python train.py --n_head=4 --head_dim=64 --activation="gelu" --norm="layernorm" --norm_place="pre" --positions="learned" --attn_scale=0.125 --init_std_o=0.00703 --init_std_down=0.00352 --lr=0.0072 --lr_mult_o=0.882 --beta2=0.95 --final_lr_fraction=0.05 --steps=4941 --dataset="wikipedia_en"
Each number is 500 + 40 x the weight over its row's rms, rounded and kept within 0 to 999. Layers, rows and columns count from 0. Numbers have three digits each. The size before them is the row's rms in percent of the matrix's.

# layer 7 MLP down (transposed), 1024x256, rms 0.176, rows 395-501, columns 192-255
111:492575496498486468443506407566545500510562474535432471514509531536547514547503530529493539513511498512487496555492447488463487435537472510499505580545514503507470511466518516530497490460589440
098:567484526547490466487494481539489504550482438522458550501489537526510457458492516449401527523498506588491503488513455495474441545519483476480558502457438500521514531465488443509534508482504523
105:431457476498513498518396514540531577523482460529439549449563515538535517493482559615594498533509497485492504532513448554442528571507537517491531544501525510491483495520543583456549476507418559
108:481505557510451426523455438512521465571472506509549512496560483489483487462523538494528535488452464460533522487526547584455528463482430523483462430482487474427516468490448479447509483483562525
101:507529499552490467483477540502562504516476544486510560466538465450518462588519441500471465539503523459554539536536511475484510533512516511541482566505480464501563513576492521578469502485539489
104:503519531460515473519438455557533507516539527490500456539530494565479483479414485479483539436485461464503549453570534466451485522550509484504512539521519490475529517532545442536538461530538543
112:514470472552485550538493429541500582497513558542430532445613477532517456529497490494485498482487475511494466510549518478486490471474554490503463517482507516551427454535485464443499540536534531
103:545549499526529514579467488485480541533557472416495561517532514552502574486529506476561539483547404508513586515510533528541505454557466415484503527439503499526537514469540478514524534497455403
110:522485562594510430420494513554482538530465481530522482453558504479449494483489465539450573473439552550485489462561532592430580429472499492489513495548439507432505494524471458524511566513527589
088:520485504463457480541564541517556425486447466478580460489455563464517475507499590469430450481524529552545579550475478510489489435494436613450511577445508501516479484478426490516508547550399469
127:512511476462481478534578534466520478494602445466542550460484463515467618530591557431472462534517528451497498540493496483453547487546454497516426472519464516531485448507460485547460501516555466
094:422552493507548572444465516481470541485416511530517448478551577540517539481483484537542430505505515495468496555495481543538553533531544529541517506487519499499551545505424543547512413472479568
098:533462457463539562489516407570531534511512538502530510500530488511454500497500442484639497503527541476462537467470530475508453495563499491474558457519490490543422495461512524426446543517472429
102:534510484532509524558530592517509525476513501487447473520521546475487494486538462446495410442461501444447511493541490548467546552443479474427450455478480652526560485524422538539588513433444484
093:487495542527477541528395502481542491488451458495492554481442513522407493523536532491514462448494478485435394520563478543435477439463521525480592450517536509499483448489491532501496515502546520
098:477556571492538488562491510509492488524472498541531576533476532452531541503486456509528540478504580479527492503466555446480471520545590542549514518550557488466523506531461527519525523549395509
094:510488481476501453546484542521544501471478499598492551505496533532543527480482552520495509529472560469479513509489499538451581521481535530534542503534553546514467459445564536359509510517561476
098:490578489524589497517579484448500478495539499535593442535478481509436492469490441506541549549466493509440491538491499420453583489525526491464510539492487538528576464519468539509511450436443486
091:458542533497506517488465464518487514521484451499617482493497518490535477516577525491399479546491443451494512459494446533465494486550508503468455480489533397487515500471531511491483510535449567
098:564485556502517548470533481494504560518506514480480512443428538528471461507525514516493504555424529475437438511542494417485403552505531494480448514525514539481475525521502559467489474446523510
098:534454494596517522484488444453507453464488539526508464458512554483488470453545499537537500397481470536482470511431522498452514485409460566538474499502531493515453482507537563452495493526454553
096:485549537486479478430529479509485486419457542571434510508515530430550515544466458500451532427515463501476505518600540460427529486451467500489551476544537471611531468523519540508556377476488486
097:507432522522532533497497599461459526503503482492553543481451459523471510532538513538503461477463477448510511450440485511482480506484463539455434474473527452523538517470494435461531455447433437
113:562543486521574449518523496444568503478449519388521422522540571484487532597490465444453505496544518585596454470495514534531550475432500604461485564492554593534554497508491538495548462499518484
091:469522509498536510490518459520510541486495478441512422495485543497527514560530467539532461520499517517464500545521473497540447521463460543448487533473457571474534502498452530471531476487465457
107:454510520511578463545546467463413499495468524454445457469475532558450405472433468415405527522502523488495536495516441515483536587505505521535385477543449505446525501534553513494521430466504488
099:502527444475527518455550490551485554529536471502601508527514497456507543541461458505517456507510498524530494450546495523480590502434545608532496527507570505507526506514501462527568529506440504
095:460529491514462561462418525486433530487504469493548466489511505482521528446533504543438490497516536479460429545517484504467480497508432507484481458453482521521534488506517487539522560473460446
091:482461440502507483560496502497507543510553532455491514554423490511525423566519485500578569570501530502534530531562469412522536525444492519526508455440435511446480421467508526429481536542521463
106:519464545497509567459429587447559481525439456571524453471511496459403447458519521443532503492463481553527591467462510471447497465447477480499531515491482523523553504499492513504558508435522507
094:498555522467527501532516470502483531496499394554445500517532497420542440524493578462536526471492482468519429510480517444445533518505556421494484441519516466517593465574520492521551560520499504
098:584488488458410442473539565475512450466430552448513500519469515462531521442427490512469542476506497427529477485497535505478457463464470532443482502501544468469540490405537439477505521510457440
103:484518533516466441507493529524477551505542426537526422537479480540479589483470579456484503504583519507428514450493498570497555521537480553494464467444524451489490497560521527457407480542448429
126:506504514468547575521471507491564529455440474490487456461477501458572475469495477494504515486478518507501495564502521539444572501494509541540546489549571529432423509550490555444490497525491556
105:495451586520479455469533469460553538471529482472512526476479535482479502536502511460531492513493490514481512471454506443407532432517588416503516583476523518520460526479479453498504501495525520
097:441532534491524523529513450516614466570450513523551405534524462478503522451471485535548506400448481569494494552548459523461546555498474415476487510520542533475513549445525509495516587518510516
096:503480489479549478531470526519430420549550476417480483558503606451516539432500587518482448502470450523544511596472508503513560532533473528473473461546461492506561474503444465541514506538525484
105:534500412488446482493469508504531461531462521518472455549471481526459484463560496546519557507454517480446473462546420551426489561513602590491457452462406480528552504494527543484527567476531538
099:529549494469494530531422507459514458545447434548500550470500533556446465437457574535516502479474480565533471513476519466518483465491556528491480505552542528469564493507572500489391517537493457
088:468488421552567493515497497544536485554493495516585479490518501495551519514510492579456504485517504560499510493415482520535498553556413588488470511536505434538498489529559506454414446569478499
095:551517502456529467515481447504529503546535492535447500562440452522480564560557524481529453485522543483525473479450542479467494507520534532494436525529477574504553472415505492506459493496451491
103:496536491451527444504588500531436343462487533530391467551493467473503488456446580476483502498441483551485512517455455467470520581512485486445502518593461504505463564439528504500544462509496540
093:547514468530553505459515598494556499477407508538478536528521608493568470542531496483421514494482429497475475485483535461542536449482403459484528504447617487479492512542479432481455545501585565
113:488472507493537524547476490503553565430426534510480479499467535479509503473512504507512482469516493552512456516547450505498534576590483485437563492524511557500505457520518483569501534353538476
093:527474524479523532519507504510514473527489496493538545498472540541489476534440438489524502536473462520524506510511554502545487555427569589501522479410488485547548546580513494508601566456531530
097:483527504448419509521510531512528482556392538563429542537515472500494477483568523502515471469567495502465466518480477474413576416472475536465601469519474458528459541524470506557507469443528432
094:449527494543447475491495514553549451515549479441468515508533470558537473488480500421534478488542511521459492570546476473587558443527516541560538464486466483432484521469461529548564466499507431
103:501515543530506488570510445456502536472464513533492574501499519556476497470427564503496519439524555521517523496498508542531521551508472546503537476481509538522531465376528484531501458475515450
101:521536533450584501539584505495465480545479528510527555508426559538512471483461420489492510563538506457472443577512550533571524556467440496546554578507495487569503495520486499499482505520467465
095:525486497531448470425522488532448497466503477561501424545453529559446417499548509460506432455568472515467499498488521484433529482507543581558503464498505491612470506456500506506457466516570485
104:516533518508524558511456497481503532486462516542543430594474466526482503520458512468526531582528443453532492497527545513531511494484460522528570524461543447541529539532556545479445497520471478
104:509474523391514521500575490473566525492474568511475506551547476574503491470487460477532469525475466480458496529486452583431547499501527530476615543471447501463485443467464483509430586529431477
101:460465529527502467479525456533503544523538471552517469453463509534454513523540493542466509499477439494497572540587534557584527477571567529495527433531604458443492523504446522548531547433507513
096:463444498497512501509542582412486458460542480499522520435531519552438504530457510473441460515489481501558505571496514505466484514525465552487518454514512432536447544473430509475551436532481502
106:475482546414505522567480516504458523488485428535485541576502524559466523551536592521550513490526463543456473414488583616491502585518492508546492482485508492459514450510511408518465486501443532
097:511507503515539461490514521543508517493500533526509398471541515623508531483508476502427460525538498522543451496535502494491459529481472452496472481470497524483506507432554487530549522488535531
125:464424479547457463504495461549543498441476548548509530530511562445472492572455501539480498564471587537488540481443571476452519474519492442458533482501484465502482501438486504501477494489449484
100:468514493479445400514527461516458513476470536513515473510637516453403523538501521449588524514437539531537578529523502500540493515445533428501486456533463540546472493530511492551553560484515511
097:544495473548514520547474486539519571490472482532446528417490507561494469460584492474485541541503517522467439561533480523472550514487502548472588417462496524515426491568494500559546520514466446
107:492500461451542434478400522540550412491556459537454550481529511493505500494519459458535491494522535449585522460557476562580503492509500495426491474374421474515425482531559431474466479461501530
096:537501514450526475557531487505500544541555493541440536494494511539454444445600518472467535538470543420594458545473572519458479470519475575524549580477587499534493444531554467511494542463551487
097:583457452528543503448447492527481530448539495424446522436441462549490463435531415484468479538531523482497453476512467565494566430457486566491465524523541484497461450500491514481539464476502461
104:413526528481508510553474493513531492520520492487482487506482549494468547541513497529517558514473551513503538533552509449468513513534487416517487535419450544485494503455541511548530475470409486
100:508468503473475493448515465564490475510511512534524574488508493495494515540482581459521458432589492472481459515504458491571443503398453531497474501518467481537462450505486406464580490469495447
107:478512462474489535470549476472451503527538539565529450516447500500513495461537508414540489438498434440528499499515535560412494479540490535514539472465528581471493470515463535566430446554439506
081:530497509481516483498444525437474516503475559519539495526557456492560553478424460551485468467466546493504454518550455459525506509504555530537495493472547446525534503481519552470580473516499545
111:518486473478445449573562525507533533444511478539443499505469507478520471438492557586477494496466509480493545473495474521469556526487472544503513455492413501512546500524471478550522431529463483
098:524499431452529447495493465513486520539484407534581554477459542444509419510565443525512416471432491510443563438466531542525484454568493544546457449460570546489483481454477531536519476414420504
097:583559516544578446561522514491490487591585424584472513498480526479513508508448549466515555467472443497530431551435490461491486522499515426494443553523457552509427544569461507480431545557487427
100:397464497556500452580551458458521477459483543473423521415508538494456536438483568451502519494502513444412488461514487498607445503471529467520456469529443472518504485504496455452509544547502496
092:504435424436468478505568502529500504495478460446504483486458476573469539388461500511518498508513448534499469496490512460553492564582521505530546471499529509437477463551430460568564492517531519
089:516468462468443549477478527500473458492400490473467484530490559492439531511460430476473462470502538490453504521509468535497544538537482484483439464516487466564486516481495460528478479425500505
106:551526529505602431514507470469388450513519468526474533488484504482501570504501511560508486506508482453495521590585455530406499521564538508531564537474553456453488529525550523462526471472601485
094:451487521505544491471505465502558557512433540542487467481447519475529490491455439537560482509518520532565477469453547533428447474434455397475493416567516446487520531509525508522557502485496492
101:530511451487476429550524459448497491478564476532477505577549394412441497452482498500575517500531529524533535490464522414457472522578499433442499520546522498500504399502498594513556452460533519
101:516492485474457433446494499519441576474526452434480465540557542599515576466503486471545483518503493526473535536524491520493463514538484502595476464493496470525490445500507481581562432445521554
094:456555520495548504530496599491489514502483510496480440571466486449522471425504491502431479504547488486482490528508497549462452482480389472496542585546466487478450492534518536468585541513496520
095:585473558454497528563570499536539402466526510431485504513435488464416506494520526486486508538549471491522574582412425528503531535541514574453449426511462446445446487466484497505530479554488511
104:545477464548555460472588539495465473558570499536466557481537537568543536528499462453503502509496505511496476528491471505463494509529487464469436470473495436553475538454490470507512549476471452
100:492540552428493474530529478557437521522548530531498495447535561584494453467598493521507519461574595447443491503470544533564500559476505518456428548515446454603512449506555523509541511441518502
106:532442509541550567491494548522533550484502518476469494437539487449535546470446540477535511549464531466446514547515483486475468477488440471552416445550461445513571441449467510507527491516529501
092:539545475507554515524494558486506506531495472516601504506488554514484547500490480545487448491448442499454480496451568518495432507508404522485517524455536454492494458504501491465482419500477551
099:596431545578537536526538480511483526497450530428496544497474448447529532453436498503501528498488484483478501524526564602515425495519441537470563548505572528533473456563512518503545533447535542
090:513421461479500504498503521454517507542544520483449525501535510452432506461560534499438549567465477454491482481511485465528498456475485549528461494450498490511502567467517502484501550472458588
091:389528472475530495490467480574574533509521502538491588469534519541528484452555528540483471491498506532511509550537469483528509493491472468519413509549527523484486478450497468494504454571523554
090:416560599447486546490561484551473530556459569540555510495531574460474494455597442480512516493496537488527480465479439521445448440494540525474507422539501533487628520491478452504495489568441491
109:512515483547520554495572542511483512575549515499507456537517486408507464473537441417502475598498564515525518538437447527545454461532501487533483513498506545502516483462476518476512466537482442
096:514450510515516476449530492539492532470481531565429454383484432539468512499491515520535463517463566522563517559611447554531573434465493491452489498496561543469498500483526541458556502554510409
094:483478509485554547550529471503566534531429437467486482434526557567529473466508503527484448543530452530513420475545534485506455484488573508514507544512485441471552504488483534505536448565474460
097:451482455473496489520490549519495432445471521524456506534554526580487537509492477519531491519526509503442468516474449533469476498524488485472475535500461474474548514479473488430473495439422408
113:487515444557503462399471557495502499468497482480431544421571483487519587425472518558523501563470517418431495582481533448486504499513507615524446463484477536509523534468480509440490522478508567
086:431508543463445454514498503517434513469505527521445521620453512459543513463497510522496484505530475457525459437479517519502502539450518489511525535438465475505543459473511536520491530515523469
087:487553476551483473507407507543522441597456523424495482566485500541471550499449568502563538476450523552520436547485531510533484534488537527506455511564530481494523537446554523532515534434461493
088:465524494559454566565573489499477436458506463471511514534522490457442442521517531491522443440587515540484460510532529509525493531523463509564519473423446505457522463480484517498408454493513456
082:423456529569471503498514435496548591477459451474543465529531470574552557476568593533470492474440457537498467471488477515495492547555481549454502481532586509534512606486463526499539515565473486
118:541484550506542506531503541560472525462474494489493486494491492495510483518494561474503454520465538553466576474480511488457584502489516442498510554518412543492535423472521522528564542566477551
102:452533555495501525513550528527500431459466507513487456456500540487554477478485487469497447497453520540476470529476544532495487514444456449528519533479467550520551504428477566435556470498488489
098:517417512507439491360507525447520529508524428491465483583457549531461474520529519531594537474488539561519503531487519459449549538454467532549514547519452478504489427516502509442531492464441468
091:491520502516547417518535478448513534431468509496554489413495452457447459523534478548466482485420474546515505523524456494547525500494513529509433530610453463504473505561572502497519562502528456
095:533607538503487562442467506537449541489447509499500411556441429479453572503566465535539509500496511538430531546532486412570454436492491466536526503555478600528582510519539455502500462524526560
149:546501486521520577488509446485582568415504486490458481453526534430487504466462431496498630542520522488494519489505551511465482489512483531526495473552462521526582465495488392444519536457538436
102:479528500466547447501514497508465481467476494502441537504535502534530495531504437546453501524471540503594531534474518533475606483458482402533577496525549591549473441529466559471498521467483474
096:452539571458437557380527467520468531513521492493604537502508546427494457546514494467469481465518542458534451402424506554548552545526398540538545503542455520523535523530473562482499476554565507
102:517491509477492505543480452565524486451534503547519476513457486555513467538491514509534408542453448573432499502555495432466484458515526475553466556469631490476498432590485511495532602545526487
096:500573461472539537535495460573428447470428434471566525528539499555463488465479551481550589575453508497463553504488488501435533567443503540459539471499474466507472460458542410509525509436450520
096:496574510528514518532519475483449441481441466484511485454535482536503485548498522481563573522554422520462470499421459485504520556567484467412557532485454585460471407572544517614463518459467517
101:495474541475520515531494517429489457441463501490516412492499541435533551529406482446484521502505481509525481527529556514514490526524535557534521461430537503542489528562467481471526506456511433
# layer 7 MLP up, 1024x256, rms 0.156, rows 396-502, columns 192-255
097:467418542419550601489463488443512537477510489539456495507483470519480530448517477496492467496534506514473468487444424477501501506513502438477519533473463494465440514525589454491558512509543499
106:496550464478593403505545559537538516483484548430495497472543497525473500467517467487513466596482514488510465524468501502504504583522545501481515511554528447617433429544460464525554489507462469
097:503533475565488479529476438417427513423551460571465492501593528538523472441422484452527462437454550484431499564571478485507504479471531492413495480497503412522508532490517539543446591517478498
102:522538469405478459524478458494505507473499453540572482481497471454492501497552549481558518508508484520534474500469467502544481515518559516536505530509479506495583452522468463440473514525513559
098:437568538538507471577492526487433482540511527544539486543529510397547456456559444502506571406488478565490594524535493444514485512508435539549433514530584498524560556526523514458523502540450403
104:537470468514473517529522528482518501497536500448475552481532537523467532480500497491508530476471523479533441595505489479438490536577492532487558532511462476510432507479485464424497538541511533
100:562516545497534496498482515504538498510522535449472486492499477488499438489545433420487501560469486482531475482570509483540506447416500446507499491564476523476503470464501499490457428542442533
118:543505518554507519465574569529477496545529490538538459488427564523509468499449546517599580462472460490482487488530477519440580500495569536480606518518434470503469507522458515541460487534432540
099:525480485482533530487506505499499492509542539556482554495492501483483560457483450401527500461463499450480533544518489490475514496471380517518570492521486562488385552515520454551582512506534470
112:502508492583433498534548526457464494451469504518555452411505479535507479491489514486487460534495478483490499491599498551505514508604473573486490482472403536450461472487443421454479529534496453
089:549484446480544452487502481524453473488480573485444498486492517515531587516503545475566520528538482494490519512539497510447422510504488495485550462469608491538510484460509536499545512596554479
097:502463502511495514571453542474512443462563486531507430509511442461515514448571453571468385442522468559505523537513534500469470515557535488500432511572503492594518436519542468530511532474481425
098:448517541587449541503455444577414469427540492455491518479522557522560530497507500479616456497546517548493482502535488535450520499484486501575568561518492531513503531488535557459510459553460527
096:416541464503420542499511469521500566490462473504466575529461515523479543485522455481525518458547509427428486514551567511481531501474548455524505397480473538551439520454491556456511437537506515
103:431511570491515436410535503538458539412518542512531460471500459448476487517572525477498503518488509458577502475499483449545455478555527520450543513514525517518480433533504493457451494470417501
086:434502484530518540491562508478500515504543494398494518500537526530537463480511491458507481388513594436454478509514481514541493480397498481485520573507488466501573542518481563445516421554477541
097:472478499559523489513524499467459504476536439430457511509529565552462551538499512527508470472535552580546461488458509522495448501464497462480460435544499507518420510481543506523474502494464461
097:507566475486522560507469485498487448424505523484492458431575412442504494447431466587526490499526597492491515559495554546482582501486507515505596514597466472462526483544515525490497499506461492
096:506542545481509503554518556447436579535449529537560397532543442549513551486462478484546534477508539477547579462523560511503565424475511504476587497507447531528498456534502495498556571473485483
092:420526509494466588507547460488452437535479472448525462483463471574436511489515536515487583531546517550465459388499511508506526510509492524568499496542451479404557486468511487488510449506449584
100:504449414494536519512430461485555466526559459468502537505530502496543483508533453494441533468491491497527381515505469512548509518474592516504494478430493512414465543442505613521490581462495534
105:499503420464533510485477448550531509555420504542507444458458507546493457506499440551433489490534573479423531467538486555627554470513475412523496497491497538472541516492445468496527492550486550
118:521525432554529400512427589498494510463456490467516505508494459471522507558476495417594498529491439502591460583547478513521452482468458511480472552508457546485473490498504549520538515516523493
096:558519471509568521552493537463488479493483465497552469479512457503494568520452471504448559474498528509545480473473541533487473493520571478451458480550505409544473481537494636476521516573480526
111:445440477491477524444507473520554520485500481560499549569535476517564542484481506413480469506434510401493443494540475480486469522600519487545475432499508546499494563494537524471485482515533507
093:506532551471525515472518555466485453578541484540462500569471511512524496494558515421465575466451472470474509489468572447500517420529471561551496527459508531534553497454460473514503478460529511
095:455497522542572533556523534447548545455505523459495583394530528469526540559506526471532481451482540485610518471437480479503439520503544482467449529430458498517478466520532508502432516551569522
099:522491544534531582540507482476447477502486480539530465462526432511449554435495508483540478421531548492461510423527526525497535554534495433488471491441465539540553498488458477598479424482479469
108:556464457492466474536566455497526485464527486523500557566485468517554424420521460520540580589503505530564525491503537579489455541605513537532513487518533526538515470509501547441438529463478542
093:546474517477519453500555540535460469533504549517445485524520571526480523527425462546473465467513460524453468480520534505549505505489483473514557528508486513523555453498479433498507461543510450
097:448563479487462422527557522502455505534560398552524511446508522499541431434545481505459472477483468583471532418493485532533529503481476522489583475481514539469533563533482478524544505503469449
091:519479485453489568529560488512488449475536517510483570497469480451570433484485438531499449471443432508583506529484501500464461532512525418554453480572484517542500475456469462505620530516532514
117:503551495450462469534488517507473485526510531538543458403480527430501448532435474527510517528532481460453591562577526478495467533458512486534516562492508468488497515417453468469553563499515468
101:394536473443485487532426486530503456499468541487507467498505441553546499524522517575496503531453507484497584549448466452543468540533528479532523480584491427573466478446508552576485476455528454
102:442485562540568526514514455559545501410478516449443633483524469481548412508531450510471482505423518486544460491441464453469427425488483458481522488556480478498443397533601538454469501495491417
098:495475542486505475488405483496458487509516471475492532536564569431534556517475526545529506537526426548459441539511521495473600495522499441461482485487445484433495448519502495550511561462495469
102:540535474474481524596512493442566525492464488430522549602579445510576568505471543399583540525513484452560443513509461487530508573508533579507467545554408483555470490454542462465505490449579502
100:498437426540584501524549521490425494575534478536474424472472467432489462481578469528467540454484560533497520480527497458552486446493500497449491495521534559531458475455463507494516490507518525
100:541438523508469519516512509453484450436451488474514543477447505419492474472537479514474459553532494505603469482510521499492560480458456608474509431488476504526442466524466456473512494542553559
094:549531520440447524525455478488483446481444476475479458517524474500521488541521488492508562495615530493506506504487593509470514516530541521465475613481464486431540499493509550483500495515516482
102:483571496473531506555535531520484512445451466480417472550470546487517433567413575502553488544502447522408465495559502484522517510510520469514459547483474480486481448477533520466495491540457498
101:506531457447571483482542521477503469451464455503498529466525512504529520454542439429535477560491490506584524538543497467478492515460541485553525478488603542462452386539453454514520507522534507
108:547486498491508479500484529472506527529436533457481459491504490451545499505535514535508550487583446566486502557559552447466474503489477499473525502497477485456481454500527552496498475502464459
094:548443517540545562475510460460482503450546603509458502532516553489484468500484509502531515477557579474535521422494473490537531541473481434463459515427508473472456479464585480546552500535478512
096:488474517483481489550501375520484511524439554490462567507482456491504435568477575506524498482478455547596408557498498502505565472510492448458535482527530464472558493501555579490525566449512462
098:509515477434461519470554498449447513460522466516458505520514460539487498522565461440472494438536529574484514490525517494509561557457504529487541503504411488444543463432466490561538568531459576
103:482457499479441492521453465459482574500502519491536500473547461445567489461482462512496486396502484524549449469469533522533573518473473445467501535509508474425526474491395526485521452522504466
113:499450536520495399512485512532554547512506499566436534490493503545438460467448508514517483507456552479459472509513479583459501497518448453579512475424519504512564487575467553602536550550517481
098:496556509509417469485412459537523548505482562477473513538490570514564494492550529495443514513474452492418577487503449430504531509434543532534461564499471613530498566539520518468441531476540496
101:530527439498491548540527499580449529459473457515461520509585460467476589482444507514496482505492468615564561460510548510547568508494545464478538503511469469454493491517452553573589513491553507
099:509599497471518510538485536455455516486395541488531484504514523503463456419490532483496471539478479461370538531553518441488482488478455500466437494490420464486507523489578591493480533532484510
097:555487459505536446537531439512529550515510498524529489466560494424554473509472526465496500492457473505502485538562526514485459454558493536520495500502475513497459496509511488486517500579489515
107:580505450510543446460577523446505514546507527433531506445474545570497478433607462498463470465497476529529511467495498505461483533527525480506503518424523512508493510428490433587499449460432422
099:449594495538496531512473535469562514432531503544486499374452522486504499430480483500539432488534515514459549569600515499492553544520497493551517508498554544486561467534563494558486500470446484
097:533485521487537552528466455505562485456504543551481524465545537531531565559515534540488564486554559461489531527565555464458587546491502452528456511508437537515524459551492579535518523549508459
115:492447507519471534523443496460510461451546493529484515533502558517536519554481480532503482593464525481464475494443484512513475467485446447520483486439507532439446599546515531487556454501539543
102:500512503468513505444483514513494554462481520535494517467545482481431474536479509486485481516435466474568554494482498501460476433540482545528485505444483510501545507518444447589515542502504464
096:530522513560494553536480491460538492550498498551507459491509478480559512482524516556565446511602470478620591463533506516531529455438512455507522548483562488486570470427561481512552458462496485
109:465461503426550518514479418532534550463526499546490466430431459505480476495513544539492511464481500524486504500472465534540487479459523516495499458481503482458430491496601491482521492474447481
092:507545519472495498493506579503422474418542461541490515494502529497479482506531507483464452530610511478527541436529507510521412484544560514453469548484525518504508480515515506495549503492485488
101:498400545523541494496425585443482458492564433490470481451559481532471475548504488462513496477514468511533552530523450459530566537528541526538446528513483474466432569470481474468472483503560548
107:496470499489464488493574485558542522507488573483481497498482465491519470420589509486546500495509549510466479516489469516524528467512511546543502492471483443491504493533513481506488469451466453
097:445489570526501439388452468493484392522568489549472531415521516484493546484469498543559453541475471451478525521445493445513496523481484541484502544540491452481462569476438524538450434494581525
103:564474460528433451453451442497542462598602470522543557428494476437530465511462462516451515474461497452454430483529509502541490551423513479543545522498529515470535439471488545491538554564481467
088:468516452532576493486508541410491500497457480544544546533488476560521542501514528486558536433520518509459464464466419437494513495526416456477466468444607591516524520495531461482550504505580432
094:565499487432501532544469559422503446546534503471529459480431528492493584522549464559465576538524506479493511486528487497488596551520553586513468498480452549514472513481518509427526422501527540
096:544417416554487436440479480491518446486526456562483525448457509460487556427544412515570509454527496550507561519549523488448497523455455533493479482527546524501526497402495507602510505477484471
101:498484542474504508445437481473538537551552491494473545478447447525473578487493478524498506527548563524529487495498476537542511490495418525488440554527475491465475456456420514459509463545469457
099:555554477551500543507481488499506502474446485530556477508504552508471460506459494500500550503422436528572498514454432512520456471508487476513525505496469535486516466508425566557481564505430462
099:471478488461503473486518517523463580503491460570488487522557534540507622503517498482478532558465483503565452511468541470526460438484470490516440543504509533529515484554403447445445497554529494
087:512545544542483416530498451514483466580508522521424522498495481555550541505446584504549487428482517533555567512543553509541508491560563462520508558465532453508518553429457476546521486524519480
103:443489433527486498481476494543441553546480503450567501484503507483505449525508525464439520568404509473510543542471451488460510496471474494458494439502513518506471473479564566490539510550462573
097:519485528418543464526613451445543454487534429455484523546441483462453496455463473429523539527460416503494569459490531492517451526524439557539556523384477534501482542534515530487446557527554507
100:481456558526459504451579467502447549498503541523434558438475468524461467525474522460510479457462495545454520482550495544460518456518475514458545509470488542497508465475453496514502432469494469
097:503532442459468467561479557516473481513467524497452460433530481523500443498476495490511450520488473489497578466446491474515454506460511489572453582506514511502479512490551410504460560453484498
094:553509466515433458487513460414464506497544532421507430487500507529463490522531479591546547519509421482498541467513480462523439487511592518409468480484496555551485589451528532456467482511513446
090:533511492442496533530507559507540549574495513504541511541464489494471535540494519578532463525482484589467510424503547449564466486497445506504502519473454532515438482545477451476537512468507413
095:482545427575480511512505530548517435524500488496582490454573490549537496419480496539471556510476552504558496484486513478466458516563507547513526493509506512546477498496508492592526501538512472
095:592551554517478572536477494468462513427550463448461438515465508482561411531455576492570495491543579494482584466489481462552442440525486539456498503461512526507478576506522502502495510497488478
103:554529497460527544508526580525500427431499497523515496583531464470495503452529558423564501496509497509508570544482520404504617525606408518457484480520474452468528545449584457482508447540546469
111:523536477476481454546526517533577451467530484560512505499459483525481507458514461535483473418524475533571505489509483555570566518498432562541505514571476458427479488500459462528592456543554493
092:463500508447492497548502476513534409472553515478512514542489484616503520492549508539487518476542500503463475475484420498440574534507497518500493507503531454492400482420524564499485544514537481
098:507514428431469386544460516517481557482466556520512498450520480514602502482485437544497496558544481496487530459509509474525494557434563498543531587485466576499526489532564474470464459486499471
088:481424436480485521505514468467453482486567533486526490537479522443521517423485454516491482469466541437489520518495530497442504486452494552495491558497478446523556543509448531497502495443528374
100:494555476536473481496508492494523469475516490486440486491486513447562572517548507567495490466472459448561495529439459477459427503555531514504465410509514520502442544524498559501427487526520444
098:522547482495485524503587550490496491507517453477547533497497564513502457554559561443504452506500482559403490430443510421572496488501467539555553554520443464494523486500455472450491426506488460
108:485504462462538464525508498483513538436492408465454534576523520514479504430528478447525517458475473432561476432481489536540535581499506514541422512479503491463537447475493542496545495497466546
099:528533569430531523466548470511504480526530560506498511492496433502478531537440525578541484486538504470479512499531390547497514547476488516564462529557516452469536535420498505547529466511539555
098:481505548506515532533467521445553416504510514510531486451541508460450475511555495556478569528486485531531485481494504473568471465489523517479479546520435472586502486508512534475540495491509544
098:527577565484446554536466490473556524537453548507461489554483571540505499472468520467531547493565457505428445548511452483509463486452600552505476431516457538527504463501486534492483530471538547
087:493497510497466549454474492507474512478467440498450465509514475536474461575575432469512495499550561497500496511491504541513518475520524517541454499520519475500505474535544485470462473484594538
098:477453495497487520519538507502473476406558482555532531428513529472560482503485467471472406517499468459493511459517433457511489537532519570480564514419490567488503444586407497394536430520532557
084:460525491484479458486543482550491480463492429467523519473484562485546466497538536535510466502470451471593497510517490557463539509483526435516502501584362532488520507581546469465530510522562553
093:475457465478562507560479521493544453527454475512504452507402549478518438501448451508440439504540493488480515522549480489506520492509393533467550487496460620512502453558437495486463505498499544
106:475509527522574490530521551518530520531460454515521524452526459456519501540514548459527351501556490463506468503561585463467462531573511519538568489555545481533498438491550546497546526474526484
097:454518475484425472499511565417488447439488524461472515542408481485471475537503543555506482481480550479477486524561508551437486522442501522529553529477538502535560532513535490520530449483463526
100:405512487543476488502477528510472565479561525506552469452493524493530478577518404470529503485433514463506402474547527530539477518489470457523477541456543577447456482510524476476537488526521480
102:470490531531514405497514450447474521514510443528453511464468511433503535484505525465469540527547375530530493553515486509495537445570442513508475501489454514534489486513405461482463545490600489
099:470480488489455503437508496560515492512557574508463502492511431436489532602559601509475426491478523478497528528530503435542513447509505464508561478528526493440554484436520461494576482493563530
129:513550479533564520512545466479533514430563475520474445456483542439540516485508502528473568477474412472515496428426504531504436463518421588577463461564466491519498457536503434436526496496493468
095:495424536513503421506529574359529461524539482470412501504535528476511526492486554616517554549503440476415447487468606540473458527487515535549474507477465538540446471469496489462425521551455477
100:522475505484489524502577455478541502513451413530478546498454488441556436469522492468497530430539505530482495471434588569530477580494435495503439531560518515561511548535481529511476525531532548
096:474427532520473497490470443529487505592464489504502515470452531521420510543546469492504549485530468454522561492572474534541502502498496498470535513479431504493526528488460563576519529478443509
097:460509489524520493451529518538476580566514538609518479407466430507447440512587505564565545465530515516514430581564559502528543526523482494506529512382525477494525516458453510508452502522536490
093:513462504465506481522491552563517528506560544509524532488463497447481522490508512530495461467500479476537548448580472515518465457540525434539467532470507450506470549425443464441562463538562519
104:516529488584438455563475481463483553477475457536479513503478478427546442443484496584454524597463503471508560511518506473492446580475498385533425515526469470431499625510536485523521483517474511
097:463511516415466524515447525470472461490536467423413521540488499584487547525478456465575553546517534514469526469428504527527527589517559494581559496455487467461467529433463520446516447495506578